config.toml
n_layer = 26
d_model = 320
n_head = 10
n_kv_head = 1
head_dim = 32
d_mlp = 1280
vocab_size = 13511
activation = "squared_relu"
norm = "layernorm"
norm_place = "pre"
norm_eps = 1e-05
positions = "rope"
rope_base = 1040.0
rope_fraction = 0.25
qk_norm = false
attn_scale = 0.177
bias = "all"
tie_embeddings = false
parallel_block = true
init = "orth"
init_std_qkv = 0.0208
init_std_o = 0.0208
init_std_up = 0.0208
init_std_down = 0.0
optimizer = "muon"
lr = 0.0142
beta1 = 0.95
weight_decay = 0.042
lr_head = 0.00677
warmup_steps = 200
schedule = "wsd"
decay_fraction = 0.824
decay_shape = "pow"
final_lr_fraction = 0.0
batch_tokens = 65536
seq_len = 512
doc_mask = true
train_tokens = 424500000
steps = 6478
dataset = "wikipedia_en"
Each number is 200 + 40 x the weight over its row's rms, rounded and kept within 0 to 999. Layers, rows and columns count from 0. The size before them is the row's rms in percent of the matrix's.

# layer 15 MLP up, 1280x320, rms 0.0939, rows 298-384, columns 280-319
078,206,191,133,173,142,236,235,210,186,165,180,111,234,206,197,217,241,209,212,212,146,137,170,158,202,166,236,257,184,171,230,199,172,136,186,153,246,187,253,185
103,185,144,221,137,294,190,211,210,130,235,178,243,103,303,165,238,222,226,202,222,204,201,132,213,138,119,157,135,133,230,141,231,230,181,170,111,235,251,144,245
120,212,197,216,211,156,196,251,130,330,185,215,178,243,223,202,135,196,266,235,236,180,153,264,203,239,234,195,135,133,139,190,226,230,249,183,181,179,235,215,140
098,118,187,133,252,280,206,194,207,189,158,223,192,181,228,248,178,261,214,187,183,179,205,159,172,292,188,265,165,144,244,290,178,204,255,149,232,184,219,218,213
115,162,176,206,226,192,174,286,249,147,224,200,238,184,265,131,227,211,215,234,235,214,175,164,189,161,286,161,135,173,242,199,179,201,142,153,143,185,187,174,187
109,258,205,185,233,138,159,164,242,191,157,187,199,170,205,236,161,219,222,162,162,180,188,227,184,157,243,226,200,239,177,198,164,251,204,128,211,191,135,174,224
171,226,223,151,210,136,232,186,207,171,201,216,206,180,185,204,200,135,139,116,133,147,160,207,201,171,206,203,268,166,200,185,109,217,116,151,129,147,253,253,245
103,157,215,196,199,143,230,233,255,219,166,88,169,212,212,200,127,169,216,255,173,207,211,281,137,169,235,212,169,141,236,142,303,195,212,151,223,203,196,184,274
072,211,239,142,204,234,233,226,236,162,116,261,135,188,182,167,165,133,212,157,193,196,147,274,169,262,240,221,181,156,179,169,193,221,205,236,221,124,179,205,186
014,193,170,197,207,287,204,258,241,234,186,220,137,228,214,240,229,170,230,179,181,145,211,214,210,223,196,262,241,192,229,230,164,150,193,265,167,174,194,158,180
116,217,189,246,305,235,141,261,178,266,121,167,196,167,164,273,235,132,259,278,221,179,220,215,154,239,219,184,262,200,212,193,287,177,165,283,138,249,225,155,255
095,196,272,183,237,157,178,217,259,143,191,176,211,164,224,232,257,269,151,237,248,146,198,264,157,179,121,207,199,256,243,116,186,195,274,155,195,266,208,274,176
118,292,139,211,128,172,219,210,138,210,165,173,148,163,202,218,151,109,222,148,248,205,219,149,146,174,243,209,187,181,192,211,212,188,261,227,214,211,182,220,190
099,189,200,219,144,228,205,181,251,157,275,164,225,161,177,154,205,242,151,211,108,252,220,222,117,241,231,191,211,195,203,193,213,241,175,180,167,200,167,181,249
103,180,154,231,189,234,76,141,212,224,177,225,212,118,210,209,216,283,231,203,261,153,272,129,201,228,207,245,141,249,177,185,178,206,187,155,266,164,182,206,211
091,159,161,190,249,169,214,242,126,159,140,226,225,151,205,215,170,185,206,207,257,189,160,193,200,200,144,159,221,203,172,193,104,245,236,190,178,118,189,194,236
115,196,175,263,225,196,151,190,131,227,197,189,136,238,200,188,201,141,198,117,153,194,230,189,139,194,266,147,198,258,231,180,274,204,237,243,162,283,151,165,262
070,231,210,180,185,257,256,252,206,230,237,148,234,256,150,215,186,95,189,173,199,253,209,165,256,186,225,198,251,218,127,237,235,254,241,198,204,130,209,213,198
104,142,164,170,216,224,178,189,162,247,198,225,156,223,255,276,154,189,177,238,209,178,152,232,191,163,242,117,185,242,149,205,258,185,143,208,180,182,155,223,210
104,192,189,242,263,173,224,221,225,157,213,164,198,209,222,194,188,224,206,190,142,154,202,184,263,238,181,105,187,261,124,143,150,174,242,233,226,137,217,143,226
103,225,214,190,190,211,142,168,180,270,218,203,237,137,278,201,168,211,196,175,138,161,213,230,103,161,216,166,168,142,246,234,234,262,206,208,217,222,169,158,248
109,152,249,157,202,157,110,249,198,226,156,204,170,159,207,262,255,151,223,243,204,216,137,208,165,227,296,194,262,205,208,283,263,267,212,178,250,229,114,210,245
116,167,267,180,186,237,266,254,232,214,240,184,279,210,284,216,152,160,197,209,217,184,205,252,216,258,188,216,192,205,228,184,153,179,250,172,249,260,162,135,111
133,185,232,143,191,168,177,209,258,173,211,166,153,248,207,228,177,226,196,159,145,238,207,196,138,221,274,105,225,200,197,170,160,190,281,223,143,247,189,96,166
111,168,173,268,128,193,258,271,203,149,207,185,169,173,183,169,235,159,201,189,204,205,230,217,273,185,206,152,263,236,160,173,230,222,199,150,299,236,183,89,187
100,255,215,188,212,208,316,222,171,161,197,147,239,202,182,138,148,235,160,198,163,168,211,234,153,220,248,126,179,130,192,178,171,213,166,194,135,198,259,205,245
112,154,295,234,234,225,134,191,210,152,154,168,217,161,114,99,285,194,266,229,225,223,202,227,234,197,218,175,218,234,218,235,176,165,186,173,235,252,201,207,200
112,232,197,218,153,239,189,164,189,137,188,160,215,206,228,181,205,266,184,145,221,222,261,173,223,308,233,165,190,210,218,230,152,142,222,203,234,187,215,210,251
123,198,101,235,279,167,95,228,207,244,193,194,149,158,172,292,180,224,141,198,225,134,190,272,181,275,115,244,187,181,125,242,198,132,192,211,245,184,218,169,240
117,201,272,262,210,171,240,182,201,196,156,201,252,255,202,263,208,203,231,151,231,157,183,148,233,195,269,174,233,193,101,187,210,240,144,202,204,190,232,206,185
100,190,194,211,102,213,274,210,157,292,188,111,148,203,200,286,236,200,193,230,214,193,163,215,158,197,128,216,191,219,229,223,192,204,128,265,168,175,228,53,151
110,166,211,211,234,140,201,336,140,198,198,183,189,243,174,214,291,246,202,159,173,215,201,208,237,170,173,172,250,179,173,152,190,193,179,168,151,199,203,220,170
121,154,214,237,215,230,99,260,223,222,240,177,142,179,175,255,137,322,168,165,238,187,201,181,233,202,308,222,152,298,154,172,157,152,283,209,130,240,120,230,158
130,166,165,265,174,191,124,117,295,189,195,209,196,165,205,159,213,264,145,180,172,244,146,179,205,172,198,150,91,141,209,145,185,257,191,184,174,270,214,196,205
098,219,209,175,203,173,180,209,189,138,232,138,194,229,113,203,245,147,199,193,189,237,156,229,220,228,114,147,227,192,207,173,167,152,227,184,213,157,193,231,201
091,202,248,92,326,258,239,202,255,145,248,165,239,160,201,244,172,246,206,198,202,216,241,106,180,286,167,146,154,184,221,187,152,235,210,168,207,259,195,217,272
075,205,182,149,158,147,191,159,124,208,194,159,222,132,274,131,159,235,257,206,229,177,253,217,133,170,220,200,165,170,210,219,228,170,297,182,230,196,179,162,182
132,202,228,184,200,204,201,191,241,178,186,169,188,195,217,184,177,170,263,226,186,126,188,189,166,145,173,282,179,212,197,217,222,238,252,206,171,187,184,212,190
110,221,177,174,126,250,194,228,125,148,247,192,193,182,202,184,187,256,241,153,161,174,161,167,217,197,139,184,279,145,213,207,200,153,153,210,203,213,227,230,201
115,211,230,185,228,176,238,235,138,213,233,159,209,227,255,172,205,206,255,239,324,212,163,179,216,188,220,241,157,147,248,210,190,201,147,261,181,206,190,114,211
106,225,267,152,213,210,237,212,163,151,161,206,196,275,192,190,229,233,289,247,158,223,192,260,200,240,228,217,263,174,154,225,192,149,203,202,135,246,179,124,200
024,233,205,198,225,171,226,173,231,186,223,170,190,134,162,196,210,158,143,159,233,106,218,135,256,155,117,251,232,187,264,228,180,196,226,213,166,158,254,203,178
109,223,198,152,135,218,219,194,193,132,212,238,183,124,216,178,162,216,260,130,180,195,303,268,136,203,162,127,248,237,246,169,171,197,233,241,181,223,231,137,205
100,177,194,228,180,233,189,243,177,130,175,233,232,228,202,236,198,206,263,134,226,209,156,125,192,250,149,188,189,138,152,180,220,143,147,208,196,258,247,199,176
097,131,197,191,199,226,185,230,205,180,154,200,203,191,233,182,261,203,178,132,207,169,220,268,208,230,200,194,184,217,174,222,190,276,206,234,155,193,124,219,186
109,204,215,278,211,138,243,236,137,212,182,189,157,242,238,174,146,203,210,152,179,241,277,186,181,294,240,187,138,230,168,175,254,246,209,168,140,146,153,187,261
025,165,191,164,248,210,143,189,132,235,234,195,243,160,243,232,210,240,251,178,192,200,179,146,248,162,186,162,197,199,216,214,273,306,157,218,231,188,201,215,102
106,197,188,203,211,231,186,114,186,199,173,190,213,237,123,167,241,206,240,222,271,174,155,173,246,165,287,203,206,209,165,176,252,202,239,202,216,126,222,151,219
119,267,260,222,194,171,197,168,164,149,202,128,241,231,268,236,228,186,238,281,236,172,148,220,218,215,220,170,180,206,210,258,202,202,203,252,215,124,242,237,180
119,255,225,221,208,177,197,269,182,216,169,238,127,90,272,212,224,220,215,207,223,240,212,238,148,166,244,264,228,245,207,171,140,205,118,166,234,257,207,207,174
112,211,192,224,223,161,129,189,194,180,239,195,192,176,178,254,192,193,266,165,205,193,200,165,204,123,208,238,180,152,161,213,210,169,204,163,232,244,211,236,227
126,251,197,218,258,229,262,125,169,146,215,146,186,184,218,211,165,186,190,154,122,178,244,232,184,208,114,180,175,147,228,177,215,208,175,226,181,276,167,228,176
109,214,233,232,174,232,200,200,221,243,243,127,187,206,227,187,210,184,248,201,155,210,188,212,165,241,231,337,150,194,236,234,199,206,227,171,199,170,194,176,136
084,177,151,279,206,207,164,123,133,174,203,148,134,150,233,243,255,178,269,240,170,152,206,250,274,139,146,162,219,215,117,197,74,212,240,162,170,218,120,204,235
009,201,191,219,274,262,198,194,220,241,188,244,185,179,249,229,195,234,101,227,150,195,200,240,247,287,150,264,229,282,176,231,178,180,241,187,197,212,97,245,238
094,174,201,192,273,211,167,191,98,153,267,211,204,208,134,184,203,172,288,245,196,181,165,152,184,245,198,201,231,194,245,128,201,198,252,207,204,270,162,208,192
115,213,269,188,270,89,236,206,223,231,217,174,169,260,203,215,210,198,140,209,164,146,169,167,125,172,132,176,185,253,215,204,315,187,124,188,193,155,237,167,162
127,200,166,174,183,177,150,168,212,195,197,202,190,195,189,155,211,148,221,181,207,267,168,220,158,195,204,190,170,196,171,119,214,225,212,215,228,167,159,109,155
105,145,143,203,185,165,201,234,275,145,163,142,192,178,222,270,154,218,235,176,186,198,217,210,227,206,172,278,230,215,200,258,153,188,192,197,190,171,153,172,250
091,218,225,247,230,228,226,262,172,237,221,210,211,222,192,257,191,205,192,218,125,94,282,194,229,172,169,183,200,290,202,194,187,248,222,202,202,254,192,220,85
111,235,204,185,177,223,224,201,187,199,229,210,251,152,229,205,192,249,221,118,257,172,151,267,229,187,234,258,232,242,209,142,214,227,110,192,202,180,199,177,206
095,151,195,179,166,216,182,179,167,184,202,209,160,196,233,143,181,183,164,175,179,165,193,201,125,277,228,234,229,189,264,255,274,202,215,223,143,211,191,173,182
058,226,170,151,200,176,176,193,155,194,194,140,204,223,214,191,165,189,158,187,224,224,168,220,167,158,189,317,207,221,138,127,163,193,244,228,163,171,231,138,198
077,240,111,175,187,216,216,147,169,169,196,209,199,225,270,166,221,211,237,190,191,209,225,193,240,203,188,315,231,191,180,139,231,229,228,188,170,263,192,241,243
087,227,232,238,210,253,214,132,174,147,232,186,168,187,238,117,219,138,227,227,245,235,192,264,130,255,266,238,168,187,258,198,184,196,212,216,202,272,207,131,184
117,202,201,209,96,185,203,226,176,242,189,211,280,256,262,141,253,195,252,148,191,180,166,206,184,280,176,200,269,165,153,275,265,241,178,209,172,201,185,171,150
115,207,265,248,170,212,194,179,144,150,147,259,206,244,214,154,220,226,203,123,228,200,227,162,186,192,248,191,215,167,118,109,200,119,157,179,180,209,268,279,234
075,175,208,173,219,154,192,241,141,271,193,248,200,197,265,203,210,173,201,256,199,175,152,282,176,177,222,170,160,213,163,207,242,177,244,241,174,253,165,178,230
105,144,183,220,258,205,193,192,235,266,211,211,223,231,232,258,183,158,209,145,200,232,235,212,150,215,172,244,190,182,190,154,195,226,237,200,234,222,195,186,201
110,169,191,182,262,252,185,135,203,166,137,230,212,293,198,160,151,130,179,102,175,197,204,215,229,241,259,209,162,247,212,211,192,211,216,234,224,264,219,206,107
117,185,245,163,190,207,233,200,166,157,135,134,161,116,222,176,202,182,212,177,140,250,144,201,194,237,241,155,241,148,124,198,129,138,162,148,205,209,193,233,229
120,156,225,153,154,141,212,199,218,160,171,222,194,141,195,205,262,280,217,169,213,241,205,175,227,195,152,200,189,187,176,185,211,173,168,254,225,220,203,220,197
104,201,172,236,195,178,121,235,226,238,188,195,207,184,252,184,259,147,174,219,175,206,225,141,175,203,129,166,200,151,211,237,183,199,311,241,167,231,258,119,143
144,249,164,202,173,243,180,198,119,251,172,309,189,190,219,249,217,180,192,198,192,247,139,219,152,197,151,159,152,211,270,228,211,179,167,191,197,219,179,157,210
094,128,142,250,169,142,258,228,239,261,208,175,193,269,222,116,202,151,209,188,234,194,182,189,202,179,215,175,155,122,230,188,215,161,192,243,215,226,203,196,193
096,157,194,193,213,152,221,217,212,197,143,183,176,193,258,187,153,207,214,261,216,210,152,168,247,224,141,149,194,263,178,237,232,177,200,161,185,228,200,186,203
082,184,230,227,234,178,268,209,232,201,257,209,158,124,210,254,176,234,198,230,162,240,145,240,243,199,99,243,201,166,234,201,153,238,114,149,189,215,166,148,183
031,127,191,184,247,136,231,205,214,182,244,191,263,195,250,187,214,183,241,145,200,220,144,218,127,209,220,200,199,152,173,193,226,190,176,213,188,221,258,169,237
112,230,179,242,194,151,216,200,198,172,185,194,130,176,251,168,175,101,233,159,220,193,226,223,167,282,246,240,220,263,219,149,209,168,295,210,214,143,211,230,276
119,201,167,227,180,185,106,184,165,175,301,238,153,237,203,268,226,229,274,238,289,223,191,260,238,149,242,113,205,184,206,206,235,236,208,184,212,162,241,136,175
104,157,208,239,278,159,180,310,212,182,242,198,193,303,203,219,212,155,230,146,201,144,213,220,229,187,228,198,235,274,210,247,177,199,224,221,172,160,183,187,248
107,186,207,207,135,163,181,187,181,254,226,138,163,170,234,175,160,155,208,149,196,198,214,148,219,197,127,231,152,213,161,188,184,182,231,187,204,155,244,147,112
086,139,290,249,152,276,271,150,180,219,167,130,219,215,193,217,201,219,250,221,189,203,272,207,191,168,139,171,240,263,191,219,181,227,180,220,263,196,181,168,247
114,187,209,187,251,199,183,190,176,279,199,226,195,197,111,189,267,225,224,188,239,176,158,145,186,178,152,188,169,144,207,191,228,135,148,207,195,181,168,185,194
097,119,173,199,166,225,256,206,125,147,174,182,106,203,162,210,218,193,174,175,181,166,161,255,184,157,201,188,152,147,179,186,231,236,205,201,188,154,196,210,196
100,152,177,222,207,89,216,234,164,275,204,272,235,245,190,192,221,165,159,135,161,185,203,276,201,186,252,237,256,190,178,291,154,194,230,153,199,229,251,175,190
100,251,227,174,171,204,218,178,164,225,239,191,154,147,220,180,238,206,172,252,138,232,206,221,266,245,194,175,241,290,259,154,158,239,197,107,223,225,202,165,239
# layer 15 MLP down (transposed), 1280x320, rms 0.0466, rows 298-383, columns 280-319
071,238,148,219,193,160,199,121,252,189,232,240,231,150,215,169,98,179,261,198,220,243,152,161,252,250,143,170,163,186,196,304,213,114,183,242,192,264,306,153,200
101,205,208,253,174,206,195,260,169,212,189,111,263,273,198,194,227,249,168,143,164,195,142,159,168,212,210,126,237,214,111,195,179,165,259,281,236,192,214,204,272
112,88,282,167,235,240,171,237,206,121,263,178,194,163,306,206,160,193,207,203,221,201,189,150,232,275,213,180,180,213,241,162,210,261,162,237,160,207,210,199,263
105,225,139,189,158,241,206,163,225,228,265,271,211,227,203,133,245,176,182,155,234,203,200,150,289,231,191,212,150,190,228,220,207,287,186,225,160,160,115,241,198
108,199,144,201,164,271,273,154,222,208,134,126,250,120,200,237,214,234,96,216,199,200,226,172,250,166,237,230,187,123,223,195,156,200,148,155,221,213,233,235,198
101,150,256,249,190,169,276,233,216,168,221,205,152,221,211,198,234,203,210,249,229,156,180,120,155,169,199,220,206,253,202,230,288,199,185,197,272,200,206,205,222
171,191,196,174,201,199,220,219,213,186,173,179,216,193,205,185,251,201,201,205,153,193,168,192,186,203,195,209,185,95,228,188,166,185,172,210,150,245,229,190,242
104,153,278,222,138,213,164,195,220,148,245,187,228,215,146,183,207,213,231,173,203,188,182,181,264,138,174,204,186,199,175,199,286,165,252,240,233,171,222,125,220
075,179,192,160,164,238,172,245,226,172,210,153,182,278,178,151,163,143,246,263,173,220,224,163,242,212,245,140,202,253,178,148,148,269,151,186,237,215,152,204,230
014,192,195,176,138,226,136,202,140,163,228,245,234,247,178,202,204,194,208,245,245,220,242,117,186,145,218,218,211,238,209,217,190,245,120,176,179,190,192,237,191
107,224,208,225,168,244,186,168,122,199,191,205,209,143,222,230,254,213,198,171,139,170,164,210,171,179,175,210,179,213,197,157,176,224,200,257,231,186,222,114,232
098,96,214,218,196,55,206,199,133,172,209,242,178,166,243,192,164,215,187,230,221,208,194,203,255,202,169,180,212,176,307,213,190,152,205,193,249,191,159,227,120
108,195,128,223,230,160,251,250,225,213,173,264,178,184,226,199,229,221,151,171,194,199,139,154,232,208,197,190,179,183,118,181,201,229,152,277,158,162,176,184,260
098,164,239,232,200,154,213,158,281,228,249,117,157,240,259,142,291,152,187,190,146,248,192,253,221,222,124,166,131,248,142,256,252,222,228,217,198,207,152,229,137
108,203,177,216,238,210,225,182,158,245,225,194,192,154,221,209,220,169,125,212,149,199,156,180,228,228,239,226,246,212,231,233,245,141,264,236,234,179,123,237,202
087,223,208,228,178,216,238,244,162,201,136,149,207,229,168,151,222,175,250,205,243,154,181,178,197,249,166,260,251,175,201,208,204,190,162,201,220,154,195,215,166
110,174,248,133,176,159,129,189,227,194,261,231,255,244,219,230,176,218,220,206,197,267,180,204,147,199,199,235,167,173,209,196,103,260,175,189,161,240,250,220,186
073,205,233,220,192,208,274,218,218,181,228,235,189,180,254,177,253,172,161,199,214,258,253,237,245,161,235,148,188,252,236,225,226,169,241,150,200,165,187,152,144
106,227,165,187,212,262,194,158,187,184,228,201,227,280,206,190,180,157,199,211,127,225,199,225,259,177,230,199,141,154,167,226,199,187,213,200,182,190,236,165,165
106,195,145,155,124,221,188,174,263,243,176,233,113,193,152,187,215,214,212,224,158,149,229,216,220,102,231,232,228,256,149,157,206,175,175,144,197,141,234,171,160
099,164,160,203,198,213,238,184,199,235,207,190,247,194,117,200,198,156,290,158,302,162,183,149,215,175,220,186,120,234,238,192,232,146,216,239,276,155,242,185,226
113,215,171,251,221,219,191,166,238,211,229,217,174,252,130,224,157,175,257,223,204,208,150,254,226,141,150,197,166,210,264,228,219,177,235,213,191,137,240,148,130
107,223,217,197,235,156,221,259,253,232,150,206,215,272,209,202,202,197,261,279,120,186,190,178,240,185,138,235,149,207,199,199,231,193,191,271,131,241,124,99,172
138,277,184,234,209,211,242,216,208,224,119,256,214,196,184,152,163,264,269,205,228,228,266,131,203,178,231,223,169,196,224,208,280,191,221,205,149,172,280,173,195
100,209,190,201,243,203,193,194,217,197,183,239,213,174,210,133,202,235,166,190,223,197,181,165,218,193,228,200,135,130,276,226,203,242,220,196,237,87,193,227,272
103,241,220,232,244,186,239,198,130,249,176,258,213,185,213,207,230,212,213,125,164,221,169,133,240,89,123,176,211,204,182,154,232,121,143,145,205,225,178,145,147
106,236,223,198,201,175,164,175,247,222,232,226,145,248,272,102,235,295,178,184,178,212,212,150,146,178,207,189,217,164,133,211,250,246,253,204,144,251,218,189,178
110,185,223,148,227,239,168,226,225,160,227,194,224,212,210,179,229,229,184,199,286,202,187,195,154,224,154,132,175,131,277,187,221,202,172,199,221,213,176,136,162
119,243,182,115,176,165,228,211,146,133,239,230,196,157,181,222,246,171,152,225,152,233,207,177,207,142,200,212,182,172,261,233,247,183,198,173,228,227,199,194,159
113,183,213,191,216,214,149,176,251,204,200,138,237,198,226,116,269,165,159,187,227,147,207,221,193,277,188,189,197,201,210,260,132,160,162,279,210,179,318,139,177
100,227,155,155,231,218,204,111,237,117,168,173,239,215,239,153,175,229,163,260,158,164,153,229,151,188,162,183,196,212,199,132,180,268,234,250,220,181,194,230,186
118,212,252,155,157,181,198,264,136,219,246,187,227,197,163,202,180,105,235,269,220,182,246,182,228,132,228,162,169,187,178,216,196,173,151,126,226,200,168,255,245
122,98,261,151,220,180,275,261,147,191,247,215,193,190,218,217,247,172,195,218,129,170,164,155,254,265,190,240,217,154,160,228,264,173,131,130,84,152,209,136,159
122,173,210,265,188,235,183,190,241,229,225,134,169,237,213,232,169,226,174,177,202,165,223,178,182,214,220,216,169,204,288,200,166,249,248,183,247,183,246,272,221
092,205,196,302,268,163,179,209,198,164,225,188,128,192,180,213,124,154,192,196,184,151,270,216,199,165,229,157,172,170,191,161,153,135,190,235,182,167,163,178,256
104,192,202,159,266,183,192,187,260,269,188,180,260,238,208,190,241,192,154,200,236,233,222,226,215,194,204,196,222,164,188,220,247,210,158,171,257,160,184,198,169
070,278,167,188,217,210,301,203,226,116,151,149,203,160,139,193,185,168,225,240,158,233,249,267,213,198,226,184,217,231,148,247,166,235,151,203,253,118,199,149,243
126,153,208,237,183,180,223,192,190,229,239,181,249,246,233,187,189,169,258,164,166,193,188,238,154,195,174,111,170,202,260,239,230,195,262,183,177,225,182,139,241
107,194,166,220,186,266,217,193,245,246,248,190,238,268,152,236,264,162,167,219,175,194,251,202,123,176,141,215,239,229,162,187,210,186,245,281,202,223,185,157,178
105,146,204,140,154,133,270,152,132,188,165,212,255,155,283,203,153,229,270,243,228,239,210,255,261,179,220,222,192,170,224,163,128,160,266,225,237,216,295,137,230
106,154,242,252,251,236,204,161,187,221,200,171,237,200,152,197,225,202,136,117,174,180,84,191,249,227,176,206,206,148,253,235,197,184,238,184,183,201,158,212,272
028,212,175,211,193,145,189,272,203,149,203,213,215,201,254,177,207,238,243,211,197,278,160,170,243,213,205,198,114,183,148,219,240,205,161,204,220,206,198,169,204
104,182,196,261,178,178,172,192,257,244,180,248,212,134,226,184,149,239,235,269,259,161,211,231,199,247,190,218,209,142,226,186,198,149,158,170,223,212,199,193,237
100,160,208,226,240,219,217,142,276,238,193,194,157,175,230,199,132,237,198,209,173,203,234,161,136,218,215,174,175,186,186,213,145,153,171,211,235,169,155,160,227
100,137,174,217,199,147,203,176,138,199,213,147,228,156,175,201,192,197,199,191,167,129,120,202,191,309,190,214,272,200,323,171,163,273,202,247,190,179,182,271,202
107,215,220,200,222,213,168,291,154,252,194,267,194,163,187,207,216,246,223,174,167,234,268,196,123,87,184,194,232,230,194,189,106,168,160,246,196,248,233,187,183
024,203,205,148,235,175,263,233,219,240,147,209,229,139,173,160,204,131,188,200,150,215,227,210,160,243,216,190,252,200,226,159,96,203,210,191,67,182,278,163,253
111,204,197,129,242,216,167,135,219,196,142,164,202,243,175,181,172,176,184,241,169,100,232,157,200,181,240,235,139,247,228,260,157,180,181,273,201,189,246,213,162
123,215,227,176,148,215,186,121,198,179,163,154,264,227,195,233,146,240,188,164,186,157,187,228,226,200,230,181,208,209,147,176,214,219,126,215,161,164,210,150,224
108,248,133,288,258,188,142,188,146,230,169,196,267,161,214,229,149,254,169,229,209,156,213,273,244,188,152,213,199,159,194,199,129,232,247,232,191,89,118,186,103
116,178,183,243,219,181,230,176,101,244,187,196,149,204,167,272,239,106,187,159,187,222,223,237,127,167,213,200,221,142,250,250,163,185,213,221,228,174,222,146,182
126,244,239,130,166,163,162,200,185,254,240,216,246,92,225,70,250,248,247,247,236,145,166,282,170,170,245,205,229,218,196,270,187,232,221,131,215,172,178,154,172
118,234,179,196,216,186,187,207,217,182,224,86,208,185,142,258,168,243,211,171,208,186,186,239,132,124,136,194,193,127,182,190,175,215,274,162,137,199,253,283,234
080,204,181,155,127,246,158,237,173,241,239,268,270,187,253,235,145,183,167,270,193,196,251,126,178,181,231,214,148,152,229,175,180,122,216,166,221,283,166,235,149
008,144,177,107,209,114,241,118,191,250,198,213,227,247,153,223,187,182,203,194,338,186,207,192,184,185,202,123,150,240,231,173,172,187,189,139,226,292,215,160,155
093,215,256,192,154,203,146,154,194,229,271,149,182,241,239,169,179,173,228,143,220,190,193,137,175,159,303,168,246,223,155,201,167,206,200,219,264,227,220,209,218
110,149,176,177,242,124,150,161,152,161,171,141,147,189,205,135,212,198,94,192,226,264,224,236,234,225,187,175,196,187,249,211,198,230,306,173,171,236,180,208,217
125,192,82,204,146,218,205,164,230,174,219,111,129,140,145,196,197,234,199,196,236,181,180,217,208,189,243,138,190,157,188,250,218,130,193,212,176,256,184,124,207
105,162,204,188,223,266,202,218,172,196,172,144,245,147,184,219,215,246,206,107,161,158,230,166,204,169,192,271,221,212,174,237,187,232,206,203,195,252,228,199,169
085,179,163,153,178,163,214,217,166,207,163,140,106,178,184,201,187,218,267,247,237,153,186,231,192,229,122,241,207,191,237,213,187,175,116,160,231,161,210,194,268
118,290,195,190,169,272,188,212,227,188,211,182,173,155,211,217,129,217,166,164,183,176,249,207,166,198,178,163,209,189,224,185,174,177,215,220,136,247,185,212,85
090,208,164,180,161,223,200,220,177,188,166,308,265,209,220,259,239,286,238,198,150,206,169,212,164,154,236,182,186,224,227,223,216,221,216,229,167,259,194,109,131
055,266,158,194,196,160,213,197,225,184,76,217,196,231,218,143,134,217,156,229,214,190,177,151,178,186,160,203,221,269,223,224,196,162,172,154,254,177,164,166,161
082,172,121,164,194,204,254,199,209,228,114,213,182,175,205,214,192,167,114,141,205,218,191,171,264,170,188,170,214,278,248,203,242,150,207,211,200,226,185,177,242
090,210,264,223,258,265,198,212,177,289,157,158,208,148,187,212,192,160,220,270,238,200,262,217,241,220,195,172,188,193,280,266,221,250,252,221,186,212,182,279,277
113,104,181,234,205,212,230,184,162,197,216,177,272,136,208,156,221,212,230,202,189,217,224,184,174,267,222,222,262,138,125,209,193,182,184,231,224,229,194,171,236
120,252,168,196,200,181,242,230,127,173,192,285,136,205,161,142,189,211,216,240,176,102,154,244,167,139,185,131,184,200,185,168,254,163,226,180,197,174,196,188,229
074,140,195,192,237,167,175,213,134,160,235,121,177,223,139,191,133,275,143,228,172,209,159,189,184,292,183,208,186,309,211,190,252,221,227,175,224,244,228,209,183
106,161,307,156,167,163,214,227,206,178,221,182,241,188,220,174,224,206,154,188,190,183,236,266,241,176,216,226,182,114,132,214,189,215,246,204,292,204,261,124,235
113,192,206,238,268,169,209,159,180,159,171,200,224,168,180,224,109,237,162,195,140,224,96,185,237,210,171,167,204,180,218,189,251,257,245,255,209,194,195,219,210
117,236,124,223,206,249,189,155,189,217,159,242,220,216,200,188,231,172,237,140,202,178,158,198,147,179,169,210,178,189,219,264,200,259,220,180,130,258,259,234,212
116,165,190,192,244,211,219,259,197,273,141,202,174,250,214,166,122,202,233,242,240,198,163,229,155,192,264,246,207,239,249,231,202,263,209,227,157,196,213,288,188
102,233,219,168,187,239,165,238,196,174,179,224,114,271,139,216,238,232,210,132,160,193,233,283,193,136,222,171,176,244,174,172,172,229,183,185,141,237,202,267,248
152,186,229,188,229,227,190,111,206,239,174,171,232,140,239,175,164,206,208,137,196,250,164,273,267,157,215,187,172,205,166,232,164,191,100,236,267,175,205,186,170
095,208,221,160,181,156,180,242,261,130,224,187,181,136,236,144,183,188,233,200,269,230,193,144,223,215,113,190,218,179,132,215,183,195,155,140,250,218,248,192,235
099,164,210,207,241,148,189,269,184,190,182,213,209,133,173,158,166,158,187,155,206,213,113,178,184,244,157,250,215,246,182,214,185,197,140,218,191,224,214,213,244
080,241,244,265,252,279,153,180,233,191,195,193,143,169,189,232,177,215,113,237,196,83,253,258,133,252,195,226,209,271,196,221,218,155,141,224,228,148,196,149,179
030,221,219,228,204,156,229,197,221,234,215,216,160,150,236,243,183,198,198,207,240,206,208,213,168,204,208,227,207,242,197,200,201,228,153,227,225,173,156,223,220
117,134,194,172,203,241,211,166,243,215,142,130,148,256,250,144,190,162,144,216,184,190,236,198,247,176,184,186,189,179,242,220,190,187,244,191,183,230,256,175,259
118,139,184,215,189,205,328,196,208,182,145,229,195,230,196,183,259,205,177,193,191,182,197,195,150,182,111,252,278,238,186,66,213,222,203,195,173,218,204,187,195
102,220,209,155,232,130,211,174,287,172,219,173,115,126,163,212,193,247,156,193,251,250,178,274,264,262,168,200,215,240,237,212,183,147,164,162,160,163,177,176,198
105,230,199,184,188,159,184,194,251,199,238,182,273,165,170,286,233,119,173,220,209,197,263,164,199,195,233,179,173,223,236,147,192,195,176,135,189,143,221,243,244
084,157,212,205,197,203,195,208,198,176,123,154,212,251,178,150,174,216,186,219,175,244,191,177,244,214,206,236,175,219,174,250,194,169,213,196,177,252,237,150,189
116,226,213,118,215,227,221,211,205,210,207,226,156,173,246,262,222,212,171,186,198,170,167,214,161,169,222,222,234,246,291,171,191,162,224,182,273,166,109,318,273
100,182,214,243,180,131,195,310,176,142,270,233,201,187,218,216,155,207,207,196,157,156,170,198,153,220,192,305,212,149,241,236,180,206,289,158,235,266,139,228,157
097,210,143,187,147,223,223,181,192,241,179,157,217,182,264,176,179,237,178,199,198,256,231,259,259,202,193,247,171,178,153,165,224,209,209,166,205,240,215,229,263